config.toml
num_hidden_layers = 11
vocab_size = 8192
hidden_act = "swiglu"
norm_place = "pre"
tie_word_embeddings = false
beta2 = 0.98
decay_fraction = 0.895
max_seq_len = 512
train_tokens = 159900000
Each number is 128 + 24 x the weight over its row's rms, rounded and kept within 0 to 255. Layers, rows and columns count from 0. Numbers have three digits each. The size before them is the row's rms in percent of the matrix's.

# layer 3 MLP gate, 256x96, rms 0.126, rows 62-110, columns 0-95
101:150120103114189092145144105158104112108123111115104135162132155111134103123154111149122113092134148157124139169098130136098148190153112123150150090151113117114127145135118117152141166125123075098123133146102084119071130100123114160151104175159126152115159114145110134111088107117104118145
110:135123110130117132094101133128131131124107167171062084181149145130130125152180112164135093105108086085152130151111128132111147126156132162091116106160098086112133142168105119134111139109144146116141179116082113140119118101095128154150138079129120134150121118099126137114089125116121124121
101:132128114116128185142146125120118134153150145120063143169137133092125139164117126137126112122120166124078105154131142146121150144100124113148122073114087118134124088130132127151140116161110129130136105108143166096164122144144146079140133142110128157135086149150119200147149106083083133126
092:149109121122100159144119169145147099114117152125148128123127108143153130133138120126174186169115089111100156139149161131102135135131163150138151114144122074101124150101123142088112144133156124133112131132150123182137139119129159102147112170077122114173145140076112096139108154075135103144
095:107122124136077098123121135177116145166103127118144139137136113103139157160138137131113137084126136144120118165088178152146133182144165082113153121113174134130119133126085142127154151082123153112125119121091145103103090132151144114129114117108110136119110156132161121105098085143162174163
105:129136118166136157144122125160121152164123151174087129140105145152137138111095122120119147102116144099147128094149140147130106127159160153121177109147095137109140131119122149131087125108139121148093157155122169134123136146148143106163166057091119095132108148089111174119089171111104115152
097:122127141195139129111091121138136173117132092125155097147123098135114112094151131140109122125137119152093096126135150141143123126181143127157171114117109108143131151102150161126146166103142153145128075157118150168107107126163132090122119119121146099133154106111139136158143140142171171061
102:072147098111127117092115190136116128114108142129144132151135112112136078122114136088089118140133125163118104150114112118157139117119150166177152136140138124156110125110094141146135094141120145122101162097136200156148073123156144143130121143159115148095146122128163151094145121128088124149
098:092092125141161123133128155103131109132116150144140087098137150126167121111081110146134140103140111130117110098140111181120131111093156143071115082156166155129158175148145150069116110095127164146136097160136134109120115122122129126122114108100118119171120153127107108131149105136065140133
091:151114150149154140115182132138149147147115101117141107143126160101109146160080118121161129121103120132105129121092120108114131175183183129142130091137126114125110187126116130146103091117118086109105095166110116155156147093118107127162119133150114116155154122167167121123109146105132177133
099:121087143094156133139124108137128158108121115124107150138133139133115108042091160124102108155142106087090107161148136139152086099130182108113176126094154112123165134163099131134089134137118128183120152138117089127103103121137100114115130134128127146144109144145118148154136113106095151153
085:124107114091125129125153118117098171087085170100138172084120125124130083084161112144133144103137145093104122111127097128124132140145143134104129100126138170143108130151163108113101069102086139113124163075104106105143090113158145117105142120089143119131118103108163130103147119119148142145
108:137107145184150105178124116131119145134107108121127101130164084139146100089144111127152111162124105124112135115142131175154145133107121132129178153146089110125150123160119145135120062113084103149136083143098122145127085120133134114119135126135127121097110185134084095131130084139132088125
120:079129092159181096142158142140168126116114114099111124148120124147142090119171107154117161101108088110125142136177180128190123159114144106113108093140177154155115123109137150155143135128145145135164108145151149138151119110125133129094151146114071123122159145151140140117136124129124122097
099:109172100149176132128116096118147163151109142172123141173143121148153086083142171132094142088149163136107131098125109099108122128134137122112108118132126103165129119118173143171094119111134103103137146130146138130126116101153075101101152101117125131121111093155151127162160080135140136153
102:124106094113114129133107114159148162125142113114093111109147097141124161120146129139125116126114160121131116131141170134111088154117152149104096144130107127124123127158159112113093102100134124104141156123148114109124146062129091113119174147173170138120197117122127109103051122139132163162
097:120141111105134135115164111142113124155174144147081106116143156101135144152132148151158074136080124123112120115080163122129138146093117133178141107139128111145144098132137118140124116148122110129139128095123068109133080104148094154116131125173118117141132094137075130075077128140139142157
120:136144093111142138155144110122152115091128164091128121099133104132097147157174123144152131127137132132122128151085137163131148164145157149127099141165127142109140155124086155110145116147172132169120169128113150152098114093128142073181165130138160151153111103109130146082092132116084125134
096:120123186139140116147151123120143104156120143136110109161160167151113094107125133149099077088120119108150144128153130132126175154091145085127149125146148136125140108130146174188145124127119164143156112094114157125124093154137125068144171111167157129139133121128129156104145127136129179126
091:111112118153159106122136155122150099137136138114079117101131092136123144106163091148125118126104165093122160083123104135129131187127153120137144129100160118146141143094147165126154154141166092123091128141147115127160111100156149077095127132127145104082156109142099124168119149132134073156
107:090124132097138109136144101132112113161160143119114117110163152134122104144161071139143118118139097097159176127090161145166173111162085126134115166168090162112106125142135100144147135116115150164101122144185153142102151146149143152171136122145150100105131154132135112094139132127136111143
091:116146130145119119122119166107081175121120107118126154097142144112107120106123164165172157185127116128122152092115103125121108165148104075144160151149124119124139105107150103109138105118137141134105150166144114135160122107119104068171162114124127152106163167150141154131094127113096152154
098:122094062152160133116098147112169179153117090157134119075100097133084120132118165114089121117133111137105121120177126101084146153143103143048118112140110143100134139161150130116119153142106124109116145148134124124129116138117122092130135139103144146096124155121116125158110133132147167132
085:198083099087158126115135138119167103105135139147123119125104123164146109139147145160147159144142105100166132117129122140103085134133171127179085136120102105106103116102124111107109124149145110109134128158074094141068142131120109122118102125152128110098100106128100161146152136117137123099
103:085111122168139114149145120135167106166091083163119099125131120158128147108101144134125102095145131154167162097123156141144111093135131088135092091128122153126105132162178141149125136127123114133173121087151132093126157120118163107154144124116152117104192124169129122144129106161119099145
088:153146108134130127148146112104123150159134168158145118157139190102126096079166170165124120145136143109091116078131129125113113102126132165137163096131114107122133158121105133125118156118111138104128122117127123103147081095133152100135082126081153121134141158105118116130157133157093192103
104:082115140159161162135153130139128137128140140123117151071149142096141102115144088152106096133096153090098165116167109091139109160189159134114147112149123132121104074127144105111139152113074147104110146167136168124119155111108140132151105136126129151105132125129168125167145144144127104121
103:093107123162121141101128102136124165094128076132161139110091093143102118123135133152151145102110172168154120125115100131144161167166135111183137091128120142139145153130162137131116098065130142139102117158125130146083127101140127137185108112164116130122138144188131137145141134143134146126
094:131115129132175138105134118124147138150129161117074126123130118112143093147088129135116147130151132111122157187162095087118162095177145143086131105172139168128153144139136147149149128141100151127105099134146138125149095077106134161112099130102131102112127088122144173131178120116098103125
101:128085108103135149133113121135162149141144120129120147103129136149140126068111149109122114134088067062102139143138108129160123146106167145120114146125133134125157135118141126131112134115132154118141136111223130129159114140088098153119116168103077138117154144111143146105141101092118151148
100:085118121127131111127121136125168122159109145137137131124135122129187161150096113106115099107102153117145126112125140095127121137115093139115114148138076130111154100117126195134127103127151124147107132114106120139093148131101133123153136222111115163110177125113110154097109132102151081096
082:136161108145141108123109090096146126104129147137111113113136141154108119135113149156084107117174126096135142094127115159124140160098122200107136109168130115149117153085136127125091156115102159164123147123134123126108160156113149096149089148100094130183127150097127103130137187156122134137
103:112088121143159136118149105154132144129089132103136130130151122144134104095100184116086099171071148097111156120160127131169130142130166124127142110121161105119111121134120128124054105109066131141146119151134131093130105125150106107121107182132152134136112116150100140136127107157104167145
098:112132142122147105104100109124176125135118124181099133109112171138152156134112131089131103126090148118101118141147095128170096103110165124120130103123105137098155134172123159141112071121080128104132104175141115152179134106086121143117121142116103176137151139140105178157136128136139116139
100:144094102144097141104130149171130100157130124144115098148111114122104109100127114148118142117125125110120162129075145155115143147125118141135122177145172116114130125166118134150095134096133128143128165141081179132129112073100123136108123169160132144141171102115131180073124091115086108110
099:158124119153162117149086147155124131157068106118105091116133139116151160157106137154112135123110103158149143123144171109124121169140157146164106084133120082077136153153095083134103154139128092143104120134137152101103149113149097128126127116138119148148099076089121150098116152142130136106
117:103159102106105174118127101165137118156086134117122125165109149123096128107066126133148147143115117114120148110095128153136146137164111150128096167154097117102105143168124149152147167125152133128142164143135168165145131069129122101116134112106158141159123148124152155107089114094091116099
096:083087145133128125149099184114142194124125146111125117124136122128141142133116112111115124130104107111128111174096092151145185155109090101115160151101101131101158102127107134137097093092101122155119133167107170122129088135152143147128120109163110133140139148190144136128121158120141102108
096:161122162119163137162139150144089105126115156120103101156157129125159122087106125076139154150174119157155112092158108106151109120121151125136158121132139147096107116112148132109134127134138147121112137126140127153098124142161181110168134072134130084110078168129111113144148166142079121137
109:132127137197134144143164118139114106099124133179136113115158160146097128135139130137131104108138126145111107116127141147102129132123142144131129096186172117126132178164079141138134130114122145090127158089100160130100166125129153091081092165164170135152159163115100133112117151136139130143
098:114098100151119105157073134120162145176118135157113120110134127112151124130117158140134122146089104160135100099151142180154163160087124128137116084146161180111129121131115098151124120164123147090115103115138171148145167141125161134129142119093173104134111132102148087145093148132133108150
089:158137157169152111156125157157153119146143142145084096105115125126124128114115091117127138117125124114130138133113136144145167141090189101146098150126149129098083134140106156072114128146164126141163142112143117161122180126097129116109137112166139107085157110167152150159114114094147102170
102:111141120143082158164152136151104139138082151118120155119106077133100108119141136163109129116114155157135143116110153102143141108134139126154099100127125108139128112109155215152108086094152142155171127130106120144154103142119152138152144143125125123138168123176102139085149168130146116096
100:145089128144161124126133126143084144103110129176132097113098133107109114090108156172131133093117177140114117112160134137153140155144153119115162145124150105163140119146095176090131104134162188095093142101132125115128144159115103151149124135107129068131155122145108092152134106144105114151
104:108123164131125144154160101125129168174111150150103092113130158145115111131110071139127122156129119101139138130134115149113166129163149157109144135147150112159171198153143132131095158141130131125124163077126149132130155126116176117114139144114129175172170156087144151120124140135102119153
096:096146083092106126134143110188119147110112155126114120080181125117130131160127138127133105132116140114127131074129120133162150192133163147138142115125129100126164141098099099152129083124104123104130135150122118097124097142173098106136128114105111123144154170150157156125112155138150134070
109:116119138080150104145145111139121122136145125168107077120133101137143100144110104165106192136118120149097156108159106113162109172101141099121119124137116119121149056145091071140102144106100132141157093100103124122103153142154143145107140104132101133120092105123120123134115142084101115129
095:114144180110108171111126114141090168148107114145121079136106115171094154113122109146145098147113099129129160098116150132095120138157136158171146133132147120112104176165141089124132148087134141160120139112101143100149150153112163111103155129133114133155088133102082107127149139124166157156
100:107141113128126095089133125138143115100114120137125162073141103118174125094098149147166106145127103138136112127102133182145125112141148189140116111150149119147135154134126131119099132175132137149137160119143152145094106126162137145125189168102135145163127126100083167159100124128081100135
# layer 3 MLP up, 256x96, rms 0.115, rows 62-109, columns 0-95
098:131114098151076136110116133145128102141118140091089132125133153136174146122138120170160141124122096127112132134072107130106115158108116117119115114155108139110103160122135148115130125161117123157151115114106115033102157113157102124146130105178118104122162100096124144166133085121160143143
103:112095174111125182084124103109151145127128081137096124093152186131124125108106139128100151146139138132072162131092108110107127076160113136165089121139150126146103095184116140100137151136107142114154131080150112117141132138112111112117126125137134155103162141149137115134101134126114098157
103:122160109119163130131155133082139119133116091099146105114168164103107106075121160101112124089127129088108101119136147141165086158161112127138149150110126111105112127124106139161122109127133156130144157099144071122173140128144119138088063157142126159152154133106101121104143127150140160144
095:092127165077087151132113154152167112109115110138140095132125097122142133106131138145167141116137104124115154175187146144112102135106126109195144115142112113090122159117131155094111169127120131146151157133125116105132124122147123118121097125122160156090154137089120127173139097135167077118
091:101098101107186112138145133134101150117146159078099169125157139090130141141158107154119117149133139144086110118151148089126126110157140120125086098136134171097150101132144161143153110138138118121122158109139164079087121129147102153169112137097124105128094110139157133124139110187138116099
103:121135120124139166147132160117133147136115071094144113164129115124112097104097133165140115125141140128069144159114168112183140145162084131167109107130174121131117129137158117126179111109102171157135123113130115137158121118177085133115147161150103138096163143172147109139144135120133140112
098:100144135118144128119127085142161097118115127163116122132111128098146154183149120191116099129184105113104120097132115154139092138108141173102115135139160182145128147125150132110097082107138187112118085102127116109148132149114141114129131126089160132133169147151125168135134152116099131126
100:134111120136112113156121102114162153143132108089152155101153091148077148096102120168141155121124118138150113066122110153096142145130088090103101133124148150099174115173150142104147177124154129134124119133135093160111162139127107132144133089113123087127148176134112138133114098141128082136
100:149134175128109150147147150115111161140143116117127159095164091134112128133127138125136151129136125100102164108150124118109140123111137080123162100128143120134092152161137082090094113109081124139087111138128124092115100144123186131148152130156155159100081179139156105141124107082156151145
089:098143101110128141161122115118104113134098175080125134125163087169125108104124166136045110128115126112138074157135143113130106169132132148107142173147130120088180144172139168130114102145123164141138110104141164126128133113136130087125142124131117131142113160127154134104126109152112110140
101:117097159098112147109112150110151110165139087117128118133107141155114133100147098133107131122114122152134123141173163118168138117099110132084092129111105105163150127102163151095187072143120135129153072147131099113122119177142157107153137154159159118155160110141144129130116087143128149120
093:117132122081138142096131122149129133141143073146142121149176096180132111139104125117176106114132097124126139100072159160137129153130127111157114155120154083123097117119158115144126150115146121096162188132100103153099133137112135143107124128157144141082135155130118103100097086118166120151
106:118139114135124107124126113159090117149094075150097144143141115114098125151166112107157120146121130151126145131092099124128130126164163111135117138120107099130166167169157129146129111126100087129135106117071139125158103143116116092104168088175132140098101146123131133179092129151183106144
111:096105116129164104120152177134157158134103094129127221140138164154133146089116139175125133162113135161136099136134145126148119139096141112075109114138157119118134116159117120144152111131131082106153146093144125145129158098169104119099141136124101118117176118086103143129112147131126130131
101:126095117171098125132104150088139146152130091122107147107145104097106136133129115100114131126115087116122115137131136123128112183114102112099142107146166130108091156113150144145162130108108154111131171144165133172164154149163122094120102145091118136162115127121137094162132173182142113177
096:137121159198084153114141095106135167183101124114143134104157133121108120139139170133137138081133104107101102087110108150118142117118096110106141116145154138128156174104118143106141143110176129107101118135120121154122122156106145095143087166093117137145129083108136139147129101103097155144
098:140083137141115176135133136161171118139148107107121136111124126141142140118089156123116102142094139108120138127172176155136113121105130098121149159087158127091131098163139131108115102103143129139126141095164118124166135128166135130087152131080147090163145095181142135079138123135086099120
106:106146175133156143122098109119078113080106123123155158147094120143118135139165139121150166148127145121137121130107158129103096107173173131137103127108138154118143086147148110188077166186133135128120144135114156124099134165147129114111163130124097143133144133125080135100108141105103136105
094:120135111133126109115144166113160107158131129132111166136163056109127120158076105147141124142061121148140148125158139094132110161075125102110126099116065118126144140083137127153137121123088110109137129110103131085138134101141103109119184153102135122115114117161134129101150133115146128124
096:127109128139144137136101162134083104121127155128135102132176121132143134135150153090167099120151094146172107145142099106116172096151127164127152123151096135100145124137141133110102113130129140116135184090176105137135137115096109080169100124134137179155117116114181121090158133128103101138
105:128130094129100111119138171178112103139098154142110109137149155097122167122168145122146131150095135122136147098131194111116133144124138085162105109109135130132141102140098122149149143163080130096126158130128186101116135123128089102152133110102079088170153146126130115114124137127162132089
086:128152147145073081117147155116113141120168141152102151097100122103142154135178131127156152163127096125152133091100109133123105130104109073157154171134101109158159112104120105141142156131133151122107117128122102121111103124070103092146140118147135184111141120146142133150133090110142157153
100:119144125127152121115142092106143171208102148112100131125100083122120116163134090098117151178128158155111154142133124115131156128154156126124175121090103126122110129147091092137154111104123133102144123142094100129100108120128147104134123144166101087104133092104120149191129136116114146127
095:056143157145104131130122120118131148137163112113162134130124079125134190127138139133082136072146162142124127165126147085133127107126146129100108082098154116161121110110123127139146122167136135108146122112153136125170112141144141154149191160132143109134095127124109095137154120103102097160
102:112127107117135114122109118076094116143091143163096163165135133084112149063143140113125136112124051142138167120140137105102116116153111155122133123143170145088114124113158161125133098163108132158117119164116166122116150122162098133102112162086112141137115103092110113143135145141137137152
093:136111162145092177141115108155157105131133129130147143159124155142092150117146139140123091154091140156108142170154140161154128165081128134179097118105088132118119088120085152131115176104118144094140128097118093129099133127140086130129112147121135165174157135142145177121135145113129110107
101:081105148110154138141135120140109149147115101177113139135157150118124135091115169123114079121105122124092136143128149104154141148149146144148136082146141099099111123136147144113148164141089101115121130111137162123069168133162135091127114150107153170111166125095176113149098161163136113149
090:110116111142164173138115107134116085098143125111158149129106123101146165139145159124157152125126111148162131142125117148174105146123128146174123137093156162120080104101133085171142086123135128082131114101125133073127131152153111142155130118137121147137187107169117132105159136142152167129
103:130110185156096152153155161152101128139148119139158122131108132151115125151203132111112164166162145095109131126138142117153130160144135152156117138122114146100107099147137094127084116136129124136144166128122135164091153160153145079123151096140127130134112131115118101154134167162104179158
102:132128147096115122134116071154163114143126124131149115123126106148070155135130121134141099113136152122147171158100106144120163115130110081160145141143137121128062123184135149108176132129168103147171126085116169123128132150160140151138134110143113111115159134148139141088104135093139082143
099:140117135090150161106154097141113128102103153141140162100148123085152104149080105142128111118140131112158122143108142108115109130158123135160155122086103128113122110161116113134088105138098126138080165130098083100151099109137090112110121077125135156107160136128144155151120129090128142198
088:110138147109100128089139106129124171100113126158125108148165119135124136115087178125066126112112136090121140147128100105099105114138100129113141100123174084118158105113139156120120117089149138144166134113145095122111126165130107096066117102120114151142174144129126119118149085125101129179
101:159138141141119152158133153143130151111108141124110125142153121156091171102138100109117157096137166126080113106126142170149097123124143105157090080140128189117131131134140138162136119150116147148128126115098122166109139157077129165131125115093117124108116135148116070150082132134122099070
102:149092067081131070103112091135128092140125150106124112104166096138123126113134125105103158113103128146162151093123136132125141133119108136176109133108113107086137169111137124135123124189135109105129150144140104146091129122157149122159171097095118107148112140104149115145096086145132114098
097:144105137164124163180156141141147082145100152115120140123153081132101120173141119102120130125140098107170156139129112126100186121141113122134112101155103113150142103158117153118124096127190131163095116110167141182145138152177145119138150128126122149148134114158159141097134161145116130125
103:131167113111154117121138100141155113104086109138098120146104117113189093130154118117132129096153133161110149180141132083144134100101121140125070095146098169137149113131156119137123139170097088105133085121146113103106116114164171177136119122147139121132110105146117125150146122162100151125
109:075171153087085133102105096137115110103151107149114110140113102139127146108073145146133145138115084132154127145118126102126140137137102162116081132102152137111071149146143119173149164113146138086155130156137162123146172097090118118097140115139176143133137126150142136130139145107115095124
097:148141112144123128156088126109124117154122135160079105128104112158137145120072162153127171092167098120159120086137129129150098115138128104107140114184139134132078192164149117099113134164138132122109106128134158139144140131111141116141115095124150106096108133113132110177161144130092097149
095:115127192128110131133082143130122174166140072099114077145132119135112129126123125130103151097155150097101150188107150096101111170126157101069109165127140137111123121136155141165148131107101124135113109189125131148123122114136127146144130147132146140125157143126113151133102141143164110098
103:144096088131136154091111162172117101132137102115099117145099115157121125144102163121160106144151161164168074147148133154144102153101161148113117119150144157092125143147155122121107127119159107111113140107123151153081130123148128154112168131104111137190130129125141126098103140135086106081
108:127134134120127154110105119144107136082119127112082126138147149127120135155140152141106118158129157149095150126154126127155077117126142156105140098148109137104114112166123087108120113168082134144157139135140111083105107100094075123129164166154129091093112133110077139106190125152112152109
090:097130164128081177116143134111115143109125126152123121141131095176143177178106103114078126138167100106147173146102105119120102145135147173094107150161116125127163157138115113142121110119122120099149151110130135157111101117099148126083138137093126128128129109122086140071109150093109136129
099:175117133158112150095128132088122103145140085133144085158126139121098147140147117140112156128146102136167109163135105142113108114132140174092142089187125189151149145144159121125160146116145084190096094116147135156110118132155101131140136112155155123115122149136125102123097114123154141138
098:136149106120134148107117092084158117145134126153155105147114136132150131117138098138088149105148109130107142135118160123127071141164071086112104141106140094165109128101122138154120177168113182120185123107121149135121140130163104152093133112139106124109135114157184124088111107126122125138
104:086079117106108151148159124130117150119109136120087148112108138106117176075140111148135088099135125102121154140166126113116150098148125152120111124094104138166141116128146116138093087150130133111106165081134132117144142170140124112087113109119156138112166109105177158139160125075103119151
103:140138162117147136100114130159095134105167148148096084144094141110127097115114092105132146152141147098127187111105144153115108135102163151107116146127149162144109145137138162145136161166122129102123170089106139147120116113176122139148094129133147128094116131081108150072165111161143121155
107:128090112162123102115121141122108090073124108106161156152119164102163130159114110135154107126099114148147125178081145137106128119147103143148153106135100108116091155120141160154133124140131156103085128102107120141112162120099125167111130130105140185166162139074127115110145084142123138129
091:144172110141117131152163117139149133160126092135161126174134120156101123135095151120113111126131118118148130089164094113199154135114119075130162096161115118148103106107119158118156135122108083143134096107105094119107133170146123083126092129125094147121144142139143115090129156095106095120
# layer 3 MLP down (transposed), 256x96, rms 0.104, rows 62-109, columns 0-95
101:124115117124105117115127118111125132087159124139105148117087161139146117143111150128111139154127118149098135107128089128156126153074134152136138116097112144129108105137110142142141124096116144111155134169131123213174103213122127107114070136126117127132145141121138153128195148134105130111
099:103155130112107133144168184144142123115117157124152165085153124140113112115086141155084139140165185143088153135136156129123108104161131106135154102089169122121135145110175169127107130126095147093148110154153105133135101168077096118114135154130139102124122156108134137133155138126143116104
104:138165139096102132115095104142162153118114080111153108125120102131144116120152075152120174135174092120113190090135144125162109121116152092120133153141147149104124127107149130093101146076128116152163094139160105104132118128104115155155154091165151106144098132144124148148161138125133134108
102:116149133110098124120160154142172111087169145138162120131108126134135149159104135128170115088168149110121155143158160126130087136122115148194116082144131124110131158097144145117126127165134136127138121111146132098134100091167116130131064143067128155106146158115119130149170126123132151149
095:133100098146149094184151087103135131128126127116122153146145171149130126154165144127159090155143078144150116084161094121161163118088159163146110110114120135111181144118155166121089132144134129133155134165116141145161125143130142128088155126123161129110144148149165146117149148150096116146
106:161115143144178127146104153123170148147095128116115081106163124132084111131116109177117106143112155128098130159111128098139144113137134129130115148122151113139115146155173132145158132087103166182127142130147127106124109071150122138136124147143136142135198138165078113113121131142114152089
098:112088135099136129163140126115117082113097132138130074132129145128138137142120123125109166096150160104132175065114133111120157149128092111100114164104125139118080114166152100134132116157102140119101137112185129146166110136102130159119126121123119104100132141131113087123115130148111050132
106:148142114106152150170115114131122091149144172139122160111132131118125186118159153131123121132123157083112108143126102115112118164158158128082118132116136131118119101179116103114124132088140141076095129138157124134105181092153127140159112156098168096138140117147147105128096078134157116093
107:124131111131090123085104078141097127118129122102096174139113170145143141123110152115177096159097094119103166121129124122123124146138163149137134127099157149140099130129129140130122153110119111099079138150125153190104120103136170126149155116132126085129105127142125164138103192089141104146
097:138142123144094138134116135161129169151096137140159129111132141163139120090127165152121161112112150149112091155136102116162173149110149161107135124116131124129133110135129136138134128122135174153077172124142165155153118150110119041127126159157108144094102127109134139147059126150109134132
105:098102080159123150111140145065113126167145153138114061123148105152104143114130108088137099162122147082107123082134135148168125146142125075138115165155154133114106153150122156168115170128143118132118132103131129119128158122105134136146118147110100132126136124125087105137138158147164084126
096:096131158150108119153127126077160143109145106165142158127095134123116129094182127149120159116157153152118127153126091110161151096145091121129138136124098154131149106080134153114180121125119139154125140109151145129156095129085139161109123096108117102142170136104118132096197142149120136098
107:160146131093152140188110110145150132092119141135134145150098113098134124139114185118125175118124121160147118139135159142098116151095119123123137139156130136111068108091083122130169122127125127165115136119154123160092131105090139114148103187118101144133163099119147085083132114115139146106
111:119116126137122102107165185107146180147160135148159173150106134122100120149109122107134154150138127149149094127127142084158169104133140110098098106143105135080146144150111134128135135152115152117138128140116106126081077134125095118097130145151148163146137103173160121146103102109113115070
101:145159128132188100151149136125119134152121137125134113132099113125142111093170151114132152107105099151151143104166148148089113073140111122162108115099131161126124094118134106181148086137153084131125117070115138095061132103092090094126148130147119121114137117126155130131116131121161124133
097:117121087140079169082135163100127149125171099131133118138147119154112140083085119107088170143090168149143137137076120139107163121128119116134128132124124155125154091150108126155114163114143130153126160139128119127101141125136090088140160153150125126088175156133136109174130158125110107138
103:153134127123117127114146144154163143103129130131171152154136143113132089071119128146122126108161151121117157104145140156147124129199095125137104130156085146140104137120130093104120148138111103138120133111121167104073164123155137104143129135078126149105108142112185093133178120120141112080
102:139136188111156098134134105163106125129110150156148179104138101110152117111148130149107122128119124122128140142116120119147110158186139113141121124098167168150133091117149124119102139163107101130121112147090121094096120149083193134119151077145149169135125124129083119085124147151142141107
094:114118159116120126142160159129091144144129134141193172146095175124111119112161107111092146108158136153171129114107099128087147127136164097119144164150137118150147116153128137134141124125148134146122097118120156175109092178096160084147160117121116117115105127092098147122088101114140155144
093:164091133153124186135128155104114110131130108129141102103099101113114126113163082117161068143177171118118172067133158141093143133141107133122105120164156113121103119136075141133133131153130139099132126124142132138130137138139178082115118091091136122092147120126120141147147109115131096131
107:117114135156156119151110145092118123137138129120132164074119109170164105166127124152092115135157143130106097130119121113159135109082118123103154143168116115097105124134109130106129107105134129133082109155156085144121125137166117131111096142156206163111139115115139168094184159114119131118
089:118118144147168107127081163092079084089121135110100138144162124106153115138130124151126139138159112142136135098122097103092095151137108081105118119126103109134136153055140111154136137147155128079123094138116135069135169159094118100135117140111135147118108129159132164121158112132136117116
102:128142141116134129102096164147145072099161115162131152095147163147123148138124136139129123124147164129135123120087155131143111116157174120154118146130172127151148096117086142135098149129134119129118103122151149113174164101090104113111131183144135166092142148176169142097158132129109155093
094:129126070141112141164131136137149168156120131147147139138174143142112106134131103149088140141151149119147102108149171153098121101109127143104106132154152097178120178150116146130123143120124126131145144152184156199146118085117156158159171133127098115129096131141119115140120138139146118174
099:146164123135118137125116130121167145117182109097139160079157136152145116170119127118190106131104175066127097164137131121118099139113158133130124099124117144105121095132107135150142134111171123099131144074165095127151129141155104124104133129165159123125142153104121155091138094129135103154
095:153137124141123115125162114176174160120130135168101107155116097133108145101142170131116147102142134144131119124112109134113120150135172141101132162128118123125121149183188106166139161104153093130141114129115099120153125171129098156110073117112142148121138092125095100177130106137170100107
098:149117126127138134182129177171139099143125121126147138155122148120158122170123094121120165129163137133156103105158086111136159129140175145116150139146115108130168100145135081137086165094147150142143153124150155141120141201114135141121144143104100111126125174153140127145172118121087133136
094:163140092076136126065118102105111087104110132153125139142084143121120131166133148091099101164125147124151137116149108126135150170150092127135107140151109131139143132161149094123139144120112124075134120086096092095113161153122123112141106137121124096142143133113166106146200131115144119142
097:096162136098152114119104112135134168120094120142141153112108103085138155109121103122117125099104110132119155100130113134115143084142144110120097113121165123144145115141133142117132108079092122125136072093132142131162065081152161132144153137160128148124135116179120114112060136099158106144
099:092111115087171167178130085117150091113125139175116150150130140147113088156139118121143084104153156148153111124133126137104124148130095132119088116152139129114131073146125134098181158113109136117154104158108147123106101122136155100115094099159107134092152158161148147154130156130115141116
101:150114108118110131144127093128128104106088101096120093108134134127145121119107100114112139130188154126170104140091130139111122121124125105133144116113100119145120103147113130113160114136152082135061152117067145148157107107138152105139122139103051146097176161102098134124141123103102143120
093:104108113115160096159129115177182119138154136165119150140139105145115130153129146112127133094101118093157112148100162155160151115089184106074131153162094134137170145129145138130132114105140119127088142137118143175105116089098104179115090153135141132134098119117142104110102112120119126117
100:108128101132133097113128130116119136157108141128074175137130148124132146146117147107133082137104086087113125088144168115139123119135140146128146158117107114101121095120155156129056066138117105136092141117140143084096134054143139132081135105159118141149139126154116146129153123121140138145
103:123152105158132170156156091133167140144120141134094042122115145116153128141152111116104116131116155107104107132156091138175085114101139102139137134086078114147143124166088163121100127138107179158102127133153139131135118110123131085155160127127119142109136123151112145140103136130124101107
095:134143140152081147156092135103158114185117184105142123104122117152154163111139128145151156142128145134122142167123120100151119139141112159115136106082132135103154146112117147119120141115157114171150121144134144147116165086127045123143167123144132126168165158128111159141110105104132141100
093:118110106125098126120188097134152144082131141132091129156131132118149101131147112120132120136131120134132069152152069119125138083103118102123074154121096166165114114118147149154125142142173119094142145134101104125208119156105161132116105107141126157115144148147110103145109136125120114103
112:119128123134150109194172119135099099125125085127138117132120117130113133139130123156149150126119093127135148114164139121132118128143130136085107128127180105118094086107126090133120139104171169055120139118128118158089073179150122152142112119145136109087107083142147154136126149145121157125
099:105145095093136133165128116129100145160144137144095123127102078133118108144126121116092124136136118104119133137182133136171107153129173174095094138162127083135083141143158135123125154116147134114101104137128141170127127092139142152117107134104117169145087115130070158106076145136097146123
098:120133099141122126118079093120098148148133151176110140099137135130116150110110127159160099199085142123136094145159132120154136104140128136111123138101138136131130144164065147122148170079128115166155097119151133146149102125137111149149123128107114146171171131143102106091104132141123099088
106:106163125123124120168166114103123082109116137151148091132124119134155135128146079158142129143096112124106147133135111125104145097162077131128145123144121119109142110058133121121094160128157144151140109125127116093138185108130110061125088128179127138121139157100113168137161152140130148146
105:162142134116100159123139124131119118122117140103128112125120132127112130117154154139138115125112144152127098124136132109131111118138100141123134141105102129123133122117140133103118123147136145130146132132121104093099141012145111092144118127208096154143130165118079207099140136140122134079
095:127116153110129095152127113090127153145055144121138146127143124121119125144100110145135140155161150163106116123102117140179119116156135123108137095107132085127137144165109122147147124094108112135166119108122110131153108105110134089150147130092109121094075130120126165200105136139124062138
098:146118137147147141141103121125159148142129124104145090154129145149144120147153126129141130123116131157121099167171129092156145135139137124072126069174138137105105129124126085187155136131131129128122150116123148116131141061196115103126088171157116118128107148105126141102139109133077109105
102:136102143124115115120134132126146133117162095099140135110151127167104133141103117127122120135167079129125089114140097094117110084117126143125159087105120155116125153107156159137126136161146146166097084154105128068159126155137095116112114117129172168090177126138149164126143132125129171078
105:136132090136121166110156098171137127082148119123134160124133136130109132134145175107064131131131109105131103135117108133137097137106173130132137132079096166131151097137151130135085118125137109095171124167115121117183148158123102147142107121120092129081111129151161069135114102133107145132
107:165141147144166137107124125139103125181190138105106124123107118124117087138119117142135116100128137146163152138107138135108134152110150070111144106203100154094117139160146151139136135136116119121119121122113146142155146081163128103139044132125161139118117146127126146130157088114110120139
103:132115154161124150104135108117130145107132133154171091143103116113145109132099099142149111102151107128130155136154092118156119113065105172174117140099174179108121120147167115092133156114109113134170115137149154108136145123140114142147144108083110107120153158137143140120152151106098063128
094:130197080123127121122137109119132123125174136113129108126115132134102112112088141091160117109095140110128114140118105129154110152182147154090084114096096138176152102087124131167127080109158132102104134137161159106127161090153111127142126130153150106138141138139144122110117141101090140089